config = dict(
    norm_eps=1e-06,
    qk_norm=False,
    attn_scale=0.177,
    bias='all',
    tie_embeddings=True,
    parallel_block=False,
    init_std_o=0.00638,
    beta2=0.95,
    warmup_steps=200,
    batch_tokens=65536,
    steps=2120,
)
Each number is 500 + 50 x the weight over the matrix's rms, rounded and kept within 0 to 999. Layers, rows and columns count from 0. Numbers have three digits each.

# down: layer 9 MLP down (transposed), 512x128, rms 0.164, rows 468-511, columns 0-127
# up: layer 9 MLP up, 512x128, rms 0.179, rows 469-511, columns 0-127
down468:521501557388536538522504475499492492481466586449486550423526485510524581404488552505496463503506484536426531402417507484518481564485358458460469484502425498441469459559532550491471526514538597498449477558503493468400535570486478435485506503482410585538498528518450466528498535466535511496452578539454553501540461455554497462465483568571475516524497507495454544456517486481473461565470
up469:475512536377512547394484589470532480498565523587481418477494512542423521486510395486485510487527483542474475544532460521536516502570513522494520511435447487509487585453536519564512467447446523419544465492418427499548605505506544505482507525534507475544493545462519463455506438420490441424529536469552547488518544529473503477530453567507468448563544475478530510559469456421545482435448
down469:424482499522510493558573417529499536489512573457517485505496534499588551497466397561464546514527494442528513501446521574433503561473458482554590478579559549550585526493519420536498447519471491567543549475535601446456440405509513484416472504513501526431448497537544488475458522476446436505493414463473471548560407474451559532469507519504521439469544534458556446521438514474532519596377
up470:528489371447489511534518491553600575420463455448526545492569438498508473508521409486621551520572469608549490389528462423452496472444534486402526478513451519556516514489592520510553381488508503491388458565509459503506486498481532555550542443377471439556448516545387425558439527466539449470432628539499625579444494508478460466570600535380502529545435512602512450485562547436412383517494
down470:544441447478549478524451455493505418417646558555512535548540496518589497568501531474470458590634427520367520522511605578577415483464621483365578451522467547605460469551554557447471386448472442454378474586558437465620513419444555553525501553568507502465589458479514517509535490530508565590516505496507511466449522509542568403553608549521471472507494513495550496482534570535519574520498
up471:517599484607493529493455456517487569410482435515466501551567517481437493536531523507444540410567450593503598492437595583450443592530504485408466426411484601498523605409547560531462505506532405417508533448608467436474514515529552594565452516572572520526500450460454448530581426429511464486484584559485514545459526588556508563442508424484488465549505399443514426509528407506484508474516
down471:477445541454515524555550437560454514460554508592464418532492614431531464489518567488501490564548450585592521545469398501487475581525380481510611489490517561551560480547495553438512511478501579494498512432484515530443457568490564553545476486518445529427565513508561488496458537467514510458460623541523412475499513530531447499420505494501488410504506468537345574512491501586438435517525
up472:441560431554461455432445615565459553440434552573519566499491496506497468520553552532466425462446471436500600500453505447551429513488493529606542498543500467477463448410461525502524547494514524479523529513448481508535539533555458539612483544531462450456478564491502522512558489475522347425532521513444473521377490526431447563497413573456474476465515465438464551561498414498521587523533
down472:478530571522530453512501424456499498443471528551503516524502501444545450506437484490545615515476510464482570466560398490450415501521494462549497558544560493526482471534497487486481532502550495472457555430565452562454490477429534494501509505475530469458478456493556514487418507554499451494463501616538472536420521507508407408408505421483497502416551622538513484475464560401411441466553
up473:487555495507506467539559532471429577502476535473544453495447485535563445483435498410468371559483608431593450542560461389487493456451473435577464468457419546456495483439501575544506577458419611604442563558510550414468399494551473458467500514558525553428549548438501538499535461479471579540538489414499538465477468481460559468548515566456656511465445571524528421535528516468500541447434
down473:514507577560459531425494544477553543436501428517394444519589419502391561377543545465509409551550440494528483428529487629449498490471535532472507478484369605517469540430537470506505432514526440514516550504470491620517626468451493536489504554492420433512476488570538432506525550537590554440450463479514505497507619583480513513470460520605399574453431438452414503461466543464535427463572
up474:468541529544541545524566549517415576517465600467434507506443525501467491596453537427557444412511538483491408522510477463521467445587438529470466510443606418473517501469515434473454475469557589562480504476538527594434489538558493562524488620488532529374452499579567529609484533451451465448507517583523493471489499485553425456478522617426481407520460522460532524555612498466442488449554
down474:413511514443518560492562524543482447519465553499480496591427493549485476458545417532475599545491408592400484457537510544552550574568481528476484497448440589453479551537467485486532555498585554483504417502508569501458604538473498506517511457528483442546505509556419481481474548538578456510583510438500469520557536466525584579544380550530494538548500525545551471469520501540445444489457
up475:495534508517531464450452473423549571539572516463535471521539449487494497467439504398561423528472490511608471503558562560475501498522520501499470480436576557555573458477390441580576536546502552496532461415485469584490408474471437384479351614453447546579594584439538505493479447560428511519502547510413478476505429499547486550417501488554465500377555536514569450567564387554440521520533
down475:516473538457433488481490539449548618454492437553392569463424515504524386612556463489496512488591563605473467563467433468571466487455430449450479540515574552573460460564497477431472453394578462469621601616495449412484477552464471482510533574562443443555467461494466425434527438475612516441504464526492521507452544541472486482495523587534410505484406464570596406570595465541536524566400
up476:423446502526534500468426483519504525538585474481499490533502442518626617517395576454559566446536519448439490415569522427481525504464423404557503502458511504503537452406507489483531511441531479422510539484481516460566451402496497361528557557568523513530506556468419448496561534442444467562558471498530610454533466438466427557554528600549597492557521525429451491476500482499531537572505
down476:481531498510494470470474381522478492503411564515572591545570522464526536523552581490557587511495543575552508503533498565504567437490484547556435472560575420580565488524533516487551548452548494449541406511522569610604517522482536452482448441577524592514613415483385447556568475607484435441568493465458414590507442550499455483523408416441625496528433474440529400465530564443510497479499
up477:524495442456519492523485514486490517521489509533528526503499452557521535589467453428551424453538491520508549482580532477505507565500476496412496477505565538490553537449607502537465470536578440535582414468485511470540500551446431517550506465512432528450496426509456534431527440542487411510470444553490480392485555513493481420412514501547539528452451548438506552511509472549547501569517
down477:429535529471494504525509452485518435514472542514357507528481535454514455450455596465507485465502519574479546483525472485457504481537477511476457521534497432506503506473446496510413604518462476458513473469553497496431558523501546472504475554493549519394534467559488393587590541499465474511544605500482484487582480475449526459545560525424491471595370462518516502571507520468544474491521
up478:461421554552472488486492480481512596533494531393524616560507484578523421469445571421451495541435437554417521491523632536523575516453489460495502508544549523530551532629513494466592478470527516507504476488446540478514548493535475501456496551504445468398525501401481442469545519494516460576501516437512555522486527504487439432446482574352530511379484436461455531451421500478470407561560
down478:385584509459522448485488465449428510520452454536467484491464500453478488482515546475479400468570534540554547492597520468503484525565548470417414548587495494556573550499474494505519510479496470518390518473550507596409547487454483452553521445505516469508566430410461572483569468447461500531522579519507530449501473597562480505412519502520420546553440532540515486496568592512568557541443
up479:420407441561482489556486377456482516413451555484597549550484563514449558476466501456509510495598656505457506435456476466424573538494487489465571494469486548548524566414522583482522463582451468486546402511474535487470570495560499448539520469524556501576491469493467475526503520482455456472454477480470537422514510574484476536448468538482470464529525471468433552495566495555470503446562
down479:597548530444478418454496560541551421626594451422456438557442478469592496545483451521536435433455465438592512583499550444545509471451549489408492465558484420524508472638498399475518509583510606534510496506461475539423502452443555518508526584434520501348539582535574457486524526502560541550561460492487493514504586517538583491476534532550568506525436560476561407393437451494495523529375
up480:558447409525548531474509455481496497536496476504464472510473522466478462474501445453525541498502490489368489482519510514479448521538482474460435518542505513531482525467497486508518535601528465544473499354481596487502584533419417539521566529524500447527450486483519436577478484544549486586587419470511546575465453514505467500474558585555488460491518574512462497495565514520477536615466
down480:465541589538425521517524465499530558413515521579548455491482530416539586545521399492495493548514491444525601530471491479463544531480460513525537497461439491508507521420486441537410449486547456501512463636533485409477451494529543478464437478490457577457523424511485521385493515452544446448516520527606484527482557431532497465484497374499487589457522508468508459429526501614486475530450
up481:530513546521491556432544564432378501593515556514511517475560442494480578525468558440443550527512473442513436504449482493430554495483577518477436521524486465487572499599485440487426509490535530564475482555639419507442565497494393551485441489421466549475411464491560558483528493431483454479438628535525512458561598563559512530510517493514558539392539481474478571518558417460455537518429
down481:493543488559470470567470477489517558486500443520457509499486518508538461519495363439496456510502454540448454501582531520559512457450440465499531522535489493504422531484494570459475544471546504493486462472423535529444458434586522435477466451543537496546575487490470554497569552567539477447493480393553454430445406452482507547469427517426531370598474494586375437508518452399486471475544
up482:488489464564456520432491523521492563587552475492526466432532601503500422394484600618541524608452510488588531608371548490437484438428513578433534555533498531513580541500553536441551510574493444470490429434578489535562513424512483500470520515503428530568500552477411508498505481454509493516551560496438504482529499530472534498514558450483473559504485494593437440509543464496535583453493
down482:512510518569499524485500451512532580414579461454496461520470499552422489481481521429430595522515624520539513531516454496450492413476564520546429432496510502514433441410478543543533514605492476490511455486439472513482537483347515488533446588418536551426503452571454451602487486503475519587453551526443504519525549459599564482558471558449574568544389553484501454491519449471520431641512
up483:517542511496362464502510507433602401432575468425520497501557551566537519504581508464546545556445598505521474543351523491539427464480414507539472611523570522512558423479491476502527592560528511465474480468555497444498483437430512496572458437505387465477482437488544541402464433459445471549601512518538498502576518498490519464485535544519456533476628373512438497486449435440502558538433
down483:541553558489427547570539438557609591467534439363495535469469455586543541515497491515438462458470469474571596400466508437466494469422556450407450413451483492452507519517499593583513469429487452523570420510519467400497460543471557495515481560571529518578518506400414488489548518572548590557493480543539458410421515455467473541571491575429462562638501411523479465497469499494579552523504
up484:547542502555494574504490548548467679465537539601588486534454456510428579540480489535497522464478495472534483541464453428440477461533504563555549478553473532591455541540621529441494535542444497512545490484574439462459559507516398503477514522622512466441478425575446402439520472515530438553481472541436535527489482498499507517463583529497459504471499519445486487520562530497466454564427
down484:480514546511507449441610493485472456584474516581503438538501505574533426545525553522490518518487501531464449541510438471556515537508463564511482454524467548544408527498416538468401512528561461429529499466453457569466492522431464587553534424500482373447434536564488469478441456565491530468481522470590406536489541519514543549480436547576450431470651401473480553466458485551428494495431
up485:431443507514472515523549414566498457458513425466458437577537401552471489471538496475307431483456404545468426542510534429496453563529446515433434586504519488508469467544640540509452528546481500470548504484421505470493525524503461426508469441493453402487454489422457494543521542525400531499532543522537561470580515565531583535619434492517525522536428468551484458605516473476430611450494
down485:698478426545508535497493537484546547533551501508512516555490574528504483487575554548551522481556434518462443359558541541499519418550435420500483472539548535472579468548438435635582503422462531490424480482475426474508513470358548545521490545456546476452489599507583529437467472486522493465538463548423460495446460497505579391489513476480420444512474508468453538437438473495454514479461
up486:489531470497513451483524406450543499448546425479571535423491488548608566616442456482510600514541584537540538528412442506495527417483415493471564520534483554543487540440535544421509507522620469407453494348474432472578496523461469489469519541500520471491445469479502428564579495583563480381432442501516483527492491499555486446540445545528493568534513444455466447578487460493485567487468
down486:449450502536444489454490561429546519516618519501559469542562527569475395399494507428582483486433557563428507496559496528461457430480537502403518492449445441547410445537450504428524480602596608472498517491594531575446564466435528554418418439493436515520495485517513474573496509599476429534529445513536496464507527528393659407476494419478540554510551537593580470635482500483482430605560
up487:491541509524510527497535535466501475483451533453527510420602474535561419613515518525481521504522453529526459419516504490472602483474468467427465556539502504521524539406493541462536420496527610462485478528541431446485506546424532544426466542466537500510533532485451541550504465550487481491435552530403509501518408451437516465546427473517466538472587481507441445463563435512516501451515
down487:459471436459400417473516469563423564577516551514523491550431575415488562368503462533516478463398520421509453528477506564457456579443560462618490511457464523434529527481503488460472553550556500516469515556583543459563485469504500448516561574483434483532441477418424456451488555498515540512475422543540507404436509528529495463368540508504451502508451500494486497461460480562550434458540
up488:542492475474538436394610433533558479461506439486436601507528503558431566615467481480448545453483507588400532400411612395497543505555574544433474571523465429507550492446561645490441478464571476489438426509495428373554558446390518536526545464553581506459485519406403446444564516443586371524526570518641576490421539479414526520603406529509417484509488409530495507511508441502596567625492
down488:424521447503291438490474603494445486545463588539524520399521392521441505576404474448508506524514571515468552459516528471490551388496464513514461463579540476457558460641479428489447605509453478556512479545526593447454597460590353494460442571557548415601477556422523429441525563516483444366530478520487418434497551556490553557525404564555572557582549495496544537411543527544466407445514
up489:454520527507502445577502516532440559426500447474448478566528384426424563542475452477419518537489561562461549462471481494460466482471489480564477551515429531489431485413459501491473599527452478581513474495436518492487495521465550543533501496402412544608442556510451587561522535527524480400541444514510524514477536476541559537559448481567520552555511567461551445471525509462515576497521
down489:533495461440537451529542574595474540484471436418514521490468546547505459469498462517510389473499431436539464434489525489512507508485500589511520502529457443556484558468455550563493463625495508475439523555506469495514484591473460613594545575418401491514398567565513551535502458553478567497459557502467519442476567525483491529429562583537609563456431594490525434531516477511452463556521
up490:502536432476542538496477516563388405550460549538530456481530515505398489488488536529455435515508424473403451539560533517579536543500508494439506518443481550507533461447477491480504551501467516497488404456533483499508545497577608522493466544489487493460502533461449530475443429499565530537511531476522498523497514444441620506454432496518503549499512552495476495504521492432522514525432
down490:486544536502467491500477545477448465498480529442523520524439498456609470512496566531545478436508529505457500471477488578421448511434486483522520603538552465543555549555489459468485502507532531487493479543490445449472503478471520505615419435489520516536504394564555518440540531515445523548476512485485484481535503525410507484593565472510463538448585565484553506579455419556477550559508
up491:589504480554511566412461495546518565505493465508468547470487513417553522597592515558574486508431513504421467547410448574524461521570518459494481572547483550542541533390491415523485564497530418537606514424518450436509611468571473516452487471436442463412495481507513526512474478392458490491568496482507505491562552575507504464575552493501502567425407476463483454420523513575539461458496
down491:484518377527522497476552464504428454454513523505526469498492554508557519517479486566472576410465484508516577508507534485470528551397545483470588520505497439517484395538433554500553414524516476531464561569590407390527496562423481499515502396560505514486541484484537529481541580590432528449406458504507560607489487552505521550464522512476525547437533566465500493531560556493472507519473
up492:448509546359504583544448540539537541432465456504574535520543571514467507505466590495567637540568538470555516389524550494473608473554457573543456414403476508587486542570399554498509515513551595468567505380533482526481541540477563437497412383510534529498478367511518501470392547540634398521472461479413482433482507418468545520538555520535570505487509577467461541440559478483449454498444
down492:544514458511507494513466521554452515522622460501510427477533506496510509486630551548449528535496508506450452504555595470490484446490403403394436553467584452427443487496536509552503538491416477413452472598507565525536594366430443472501534580505495509441492642469453485449503524487463344419490554465469459489512502574476519567497464366501485423603434519493497464535568578416548562480531
up493:501474474419556507457462492435516512401428486569578541564414575505463567598488509511486408487599553522475488467509483561510465414512440585513504434454503454487504497563423568474428565524481519565402498439542509537558499506418408552473552508513498512486484534485405460535504466419527468488587588535563441580543454500480490605524396430490470542558436490526510484447585486489440630545529
down493:570508522476570439476463503525516537436535567526486475525537601550581477498678548448503463527487486552540543552508487502503481487457476446557512525503516473520542566497456471507472423444493621495434573505491476535534541643477438512494540529534417483480499357537479499501488407528485554462459591564507536583449499463484532493425486537466487459536509390414450461511434458425506543583411
up494:556530477514519478548517473500561462525572485504520422560556445526543450593471575487591421541501502519459478462496541482484525431444507470501520521537479477452467496452529530480433609505465508525473464471564562462441507466477417557532422468450491529509532550564437499483557512520453555465530509574537514526452430521524483571532533568555468551449504513495524553542521479522471464425502
down494:456461511592568467467458540507500479473500525423537458430495590531538488430576499573400520431597559492452513514504474528506551487496461506472515438543460488485550414522534529599555492399439418468477527451500517452577567508555510509592519549489580527563454493421493522602445476500590405532473442508512592518406506422546424520486477488448488435597522472550447540433488499461469531451536
up495:446567454547367530468468554543593549382471440539434439508522432564517566547420520565489497505491480490411478549461541455517406562511480570504343421424421502556465550558563469397439469531519476510455589504492501505554466484484471459613450479519479543584502614411520600476461557469461466487490542461502522499512421442484485501508530558442487513612459485535535597508591461441432569515605
down495:454443498436540386501513553504535506579535457502483535522412431499480463470466432495470512493479513527555507472650485501475534520511602455532535489495461511522512403448527478474533474572521489459476508441525526484542538505489579370519486420534453454397500498441439457472527458467524523530520445439540502471550482547499517519472522529523527396444514566510449447498480536533533537583475
up496:538528434461577501462460452482460496571494424484533611409503511479425490515551494461597532530525479530462533469427483542507558600543448517434456507460509506493446558471482483481577463486562493515449470498467446426578477465536546462528535436476481463501452470505499509536521540512459508520547492483656519537436472493477543558504608557500478467559533510505358589441428520602453567501576
down496:566625488487485510537575480538523483534520552524517471494446383463459548470598420482524528477497543514561524418520516451477548561515427425523412482523490543489490503532473430548453556488423452483513518536495533403459503487520528524550615531442439551540508419484553438463463471562612462474505468484546584496470546510497528574454628457583535431469540546482564572475427535544545534508451
up497:555488478496530461430562540491448525418474456489490451610459456508528499425515464418516404552563493446486417492608472527467576427515506577406528541468490446485524523429442598469533557501512370415598495470557652518487556553431496540446530442500548543488550511505534433582533475514473394547526465558530531496514475492539540516475466575525455592521453469521518510439503541462540516491380
down497:473450568501444542504526454544488500565465519606463443528502456466502474489500467504476565544478481470475567504453501524501518539439500499616406466530475480516405496561523468518429489496556539494556513580462467416500471533482511515575520535472520404514373508463445562521564486526566597436545560427404516516488551547456392437444473446432456499493601482555528510501445441570565466522534
up498:412534576455504450410422475463443537506549498527471485539469509510479515601412452496446495398521460549504470466551490466630429490506459491602512459513490456573473520375518577471421570452465493545478531452470472504504517564453517552463542508525531475455538585372524400516572650443478537489551507509592529519504474412533513569461501552509469474505462500548533520505462429574517487522522
down498:600465329523603466575524579561497477504429487601532489537578528497571516509518517534425443445480454559458447463489537445442505521552452519491559502455521502532535540434436410526531556520445489448558518542522525556545446467497484499483473561540421486513424416482544585476539443430477449528499475482555462453471449568510456534479480432428448559468489546489403573494550500414518492402495
up499:539490471533514530485490491520512505557492521526498446515445433522507487479498488490508472542522484462504446532489476469504518520502476476485538464520527495528483503498512512534469466473478463518507474512506526518505509499505484493518500472500487487517490476476486487456539523497497536510514494510527507517523511480468496506515486484494529494491492519470503460512501508472496496511511
down499:431505534459479476525496528557465477481460471498469529508479502475509506470498501492509513505452501544489508505543527503513427455491471553510455477534504567478519492526451493478477492511515504474484509523470487463461508466454491506462470527498525524493470458569506529487450473472470507513481508456522506507495492510494482473485476487514482436431537470549503503519460517486474535482490
up500:484497443449473539508504444525482470536481462406400517523576535506465536525383440550465403513442478565507613512551406475488501516598502509463437486452484534490489548505455465495504531461585494407426478483513593536530573511522460543464483514468542416517539509531477479540487510517578519480555509475449440513550581471528541520506430515513541553521502456544517528541527522497501516545505
down500:554489536495449491486519533480484495484529564516494501488481566518407542474525513543535504518478457498498518487479516515445549515473515497516468515527448500564522416480507591491487487604371573504482460451487395498463410564493433487491599500538427539411483480558457508536441546541412472452477535558530498499475539456412495532467390471533476507515489476501469523527428506440567411514492
up501:542519396459549592476483433481547572508460437532536486501489441544427510462469546511495488535516516485522447496584498448455479451519483538492471444479542550598486517593456424584576378508560620468417533419566420595544546526502525483597562519489533511494411458495440433462609584474497480474496527395454545484513573489513401445588465420524433582516540436565489429437560470468436579462453
down501:509495523426536492485595550578515523403447546439526561520486527494574432500444548515484474429495487443567560495470462509456509464585502547544532591466407559497535532380486523546514580435527511447366457563541470536539456504544431523530496588412406459481509445480536462480575425456474485517515444525437460516599459448446622492468531439411470498413527512579543517590558431470480558434611
up502:414528470514465451532533539542502604562514566456501559564568539545491499494492466482590434486522447403469521486501477476568509525452476485473531541530563478491560495485449555596530518430469552469532544443457525456533649455563544475546621513511598554530399467548476552532547510496545484456506425532483480537485480488509572486499464455544525507461409412470528495578571366498463531551468
down502:429454529512463468485420496489540505588522472516520437536435548434409591526481467513431548519476568531493556460574483471469503561482438512568503551513586507538463535540589473489543513407514623430456438545486445546428466472423468476440469447481531482436453464565479501498514590512512478404516524472520451514474508484466475422405509614596502474592429480498488566502530514531560514472523
up503:372541577489482520438489504519510390509544456501440460456509448507457575461455513503494408536545476527534426522476490522498445513557533546424534504486514489404488485430518422498498491540457475537456426434536530602569493587448399448531500501432449467537486519482592599491534462527456517538479508523475488545483580515477523516548468494534517560599387568495454429564549594471514550579448
down503:516549503511538552577424485500459491511511483506540447614448579460507465514530466518527548511533509534397525463474512548525427545531475464523574570511503478570492542552419547493536513423494488534454554497430424440465547432451549605528466507433518456514544530461480585471555466407561497495507557437464497492477503473478566581426407561527492470430526565538547500415506444516516586549534
up504:501479491411530521524451563464354535412486516414492546492512446497503533563459506526509506563534506492533543574536501479453485461483502424515443563491438462460548495506465544441479556527535535536527595635560468548486515626552454572600512500517435488423466532494566519559428447384494506480502447487537504505498407520402461533517500440517561412636463462508493555567501525504565519502562
down504:537544510554511520436504454501509429495425459524513541533508449462471426489541435531501485556442564370474491525485440490539427487513486538489522488438567431531508461430425483558486464479478424572450518475568521442434547424502500547499558523469499452613511490483414531528512525523517477445483457553526562555537452545501502547495555449494519540503509479567509465444456501486485527478485
up505:419486470481513462413468494515535434510509575499497530482486460520463504523431404469382527513528492472478494402521505464447536532560526450457437551516491435518449461509527489488463545515456479530457545479485603484524548459520470491495491510482450507527482515416447518540482537509467473495544498542518586514515449547455425543446483496546497561437518456485520448518447561499471523462492
down505:523550485464526498442558488555523521479543485515450459524521591523541453559544510517588543450491504574536519523480502558510473500467518437496552595531509511514426562603441470457535450487468518463463472535467505542457558458432481500466442484509500490448453533536484501486470397453441388494524462503476451470645473475483539501512452427469542511558431651506457476574475502512481512560585
up506:543522541593530533463566525521517435512533600451484545494591501501446479515536509518446384445575474519455491529475408528498577546540492493541410521508476463454498521524407586532510415426490455462458479565513502546463503521554550552541551572477462482534511542398441520512551528529506541569540393530533506523432453563467508361513500460534481585433514476436490489612502477536525448498569
down506:485535405383485473526422509517464526490448467536560481486484446481563557458415545464527474480484525459486525570526512466508500476504455512454549533442489519554481464497555469437526555488368503446514457478463506493563522493448496457487530397515448504357428537573522448496502533453481481524526473469497475460510542503501479574363482590504549471548525483621585455501538526564512516469386
up507:468438429455515446500541502486472482493422475479571516494601528545490468462486417564479554457499521470423465486593385537507555517521513507501537538451601474488483457517507449507495539529519503504411545504520531561503487633561407472502494556483512437509491580501517502547474483509470483597513539585532556452524457466505471409441460461550513544500472442460497432582492525507433475428440
down507:504610629537459497525539475507562603554530472479492502538422468449430541547490461447533524477492472493441551534464517487478569471539505543582485440450462547550545452484490527486451513418546433591469506424565575431466544514513440506533513538424452545458461419602504602479562476447520470494386529501470502494490548506496479521502498448470495467461529439438463509538467445558551496464531
up508:510555476511522583487545446525529506521406542425379513492505474443491578474474561449451488450522486488491484457451478432516507509491538525405459486450579523503478544445431552469402533460510496520514467529570475543593603466580436485530581450507493581529352489543487567537476468470452523464585401488502507497460481499570546590443520482549449531452551532556534525413488469504383450548477
down508:530460587456567489525463464532488477479535424457504624661455474543499517489544465490437510537471425475356462513460512497524517445521390408568534427475464468552508544419553551581524572447463574619516467443468479494564492522507473467560470540452642475489497502535499433518612547566484479534512466562464490542422410512512458543523528491477495545546506503467524488554503490480571436462494
up509:517500477539527557475510506486590428419566544448478442506466375560495586509518539502506619488527472442412481502592526539456537466545485466513446477437560455492528446427518363492570519512515496477474455540591459478446457463455460473624461527450562472505430426449517519514559513571452480492471554501543545437385547523519459527543464494530539462573432459480526426502441504483424486535503
down509:524475488452444568583518473485524552533541475525460475559593482529447627506547357478513494628473485584506505529505466522507542427445458445468480515508482521506522623446436475478453569468483484535457515542582567556570489435490501525487603478573467512502569478443577469469521559535511556508565603449590511493493450392526504404545536456538596485399502415501510509519485483487504537523512
up510:499456421476496578426526493448543488564377470471560522486503487562512510478492405538452499547468602516499461518496534535529515436438431512451462529473588570439604596452435540488531547486521589515431483529420459452442523491510321488533515435417516472627460387449481470466487506499556445541533513417416459495485532618363551457619361459572558579506401482553542394441575461545549496498489
down510:434465437469439507570419455484379440514471530552515500537582516453426419533477473462408516479464487544570623564626516413603480518543517534581475449588418533461548542538574524558471444476403580387578555427469496477491491392522474474535453445453501355365541509511542454521389486462439490419599517475612571482509542444558389532413528556482493481514560479424562520604493464510481451489535
up511:474462497415489489553524508466448486488461565464519478487546436470421494492517531503515445548490536470492519457448543553516480518504482551439509508498549483438453464535558566528521508420564468509490609492574507502531523506505499460495565433498490520524429518462590542526535479528533533466503481546490556533496434506498483469498501489462550517453476541501423499469452509594519506559467
down511:461498566546484488422495506497399542508545505535501508521488570534514490518581551456481441522469605456512499537501589522449530470469506530495466551521514483482568494536521437550419578520520434447500573515536447463496567464428494448498482452449552446453508490553448469594498431511552455501505515476488535515476526489465460499442495505535564463420565468449524555533489615522536502465487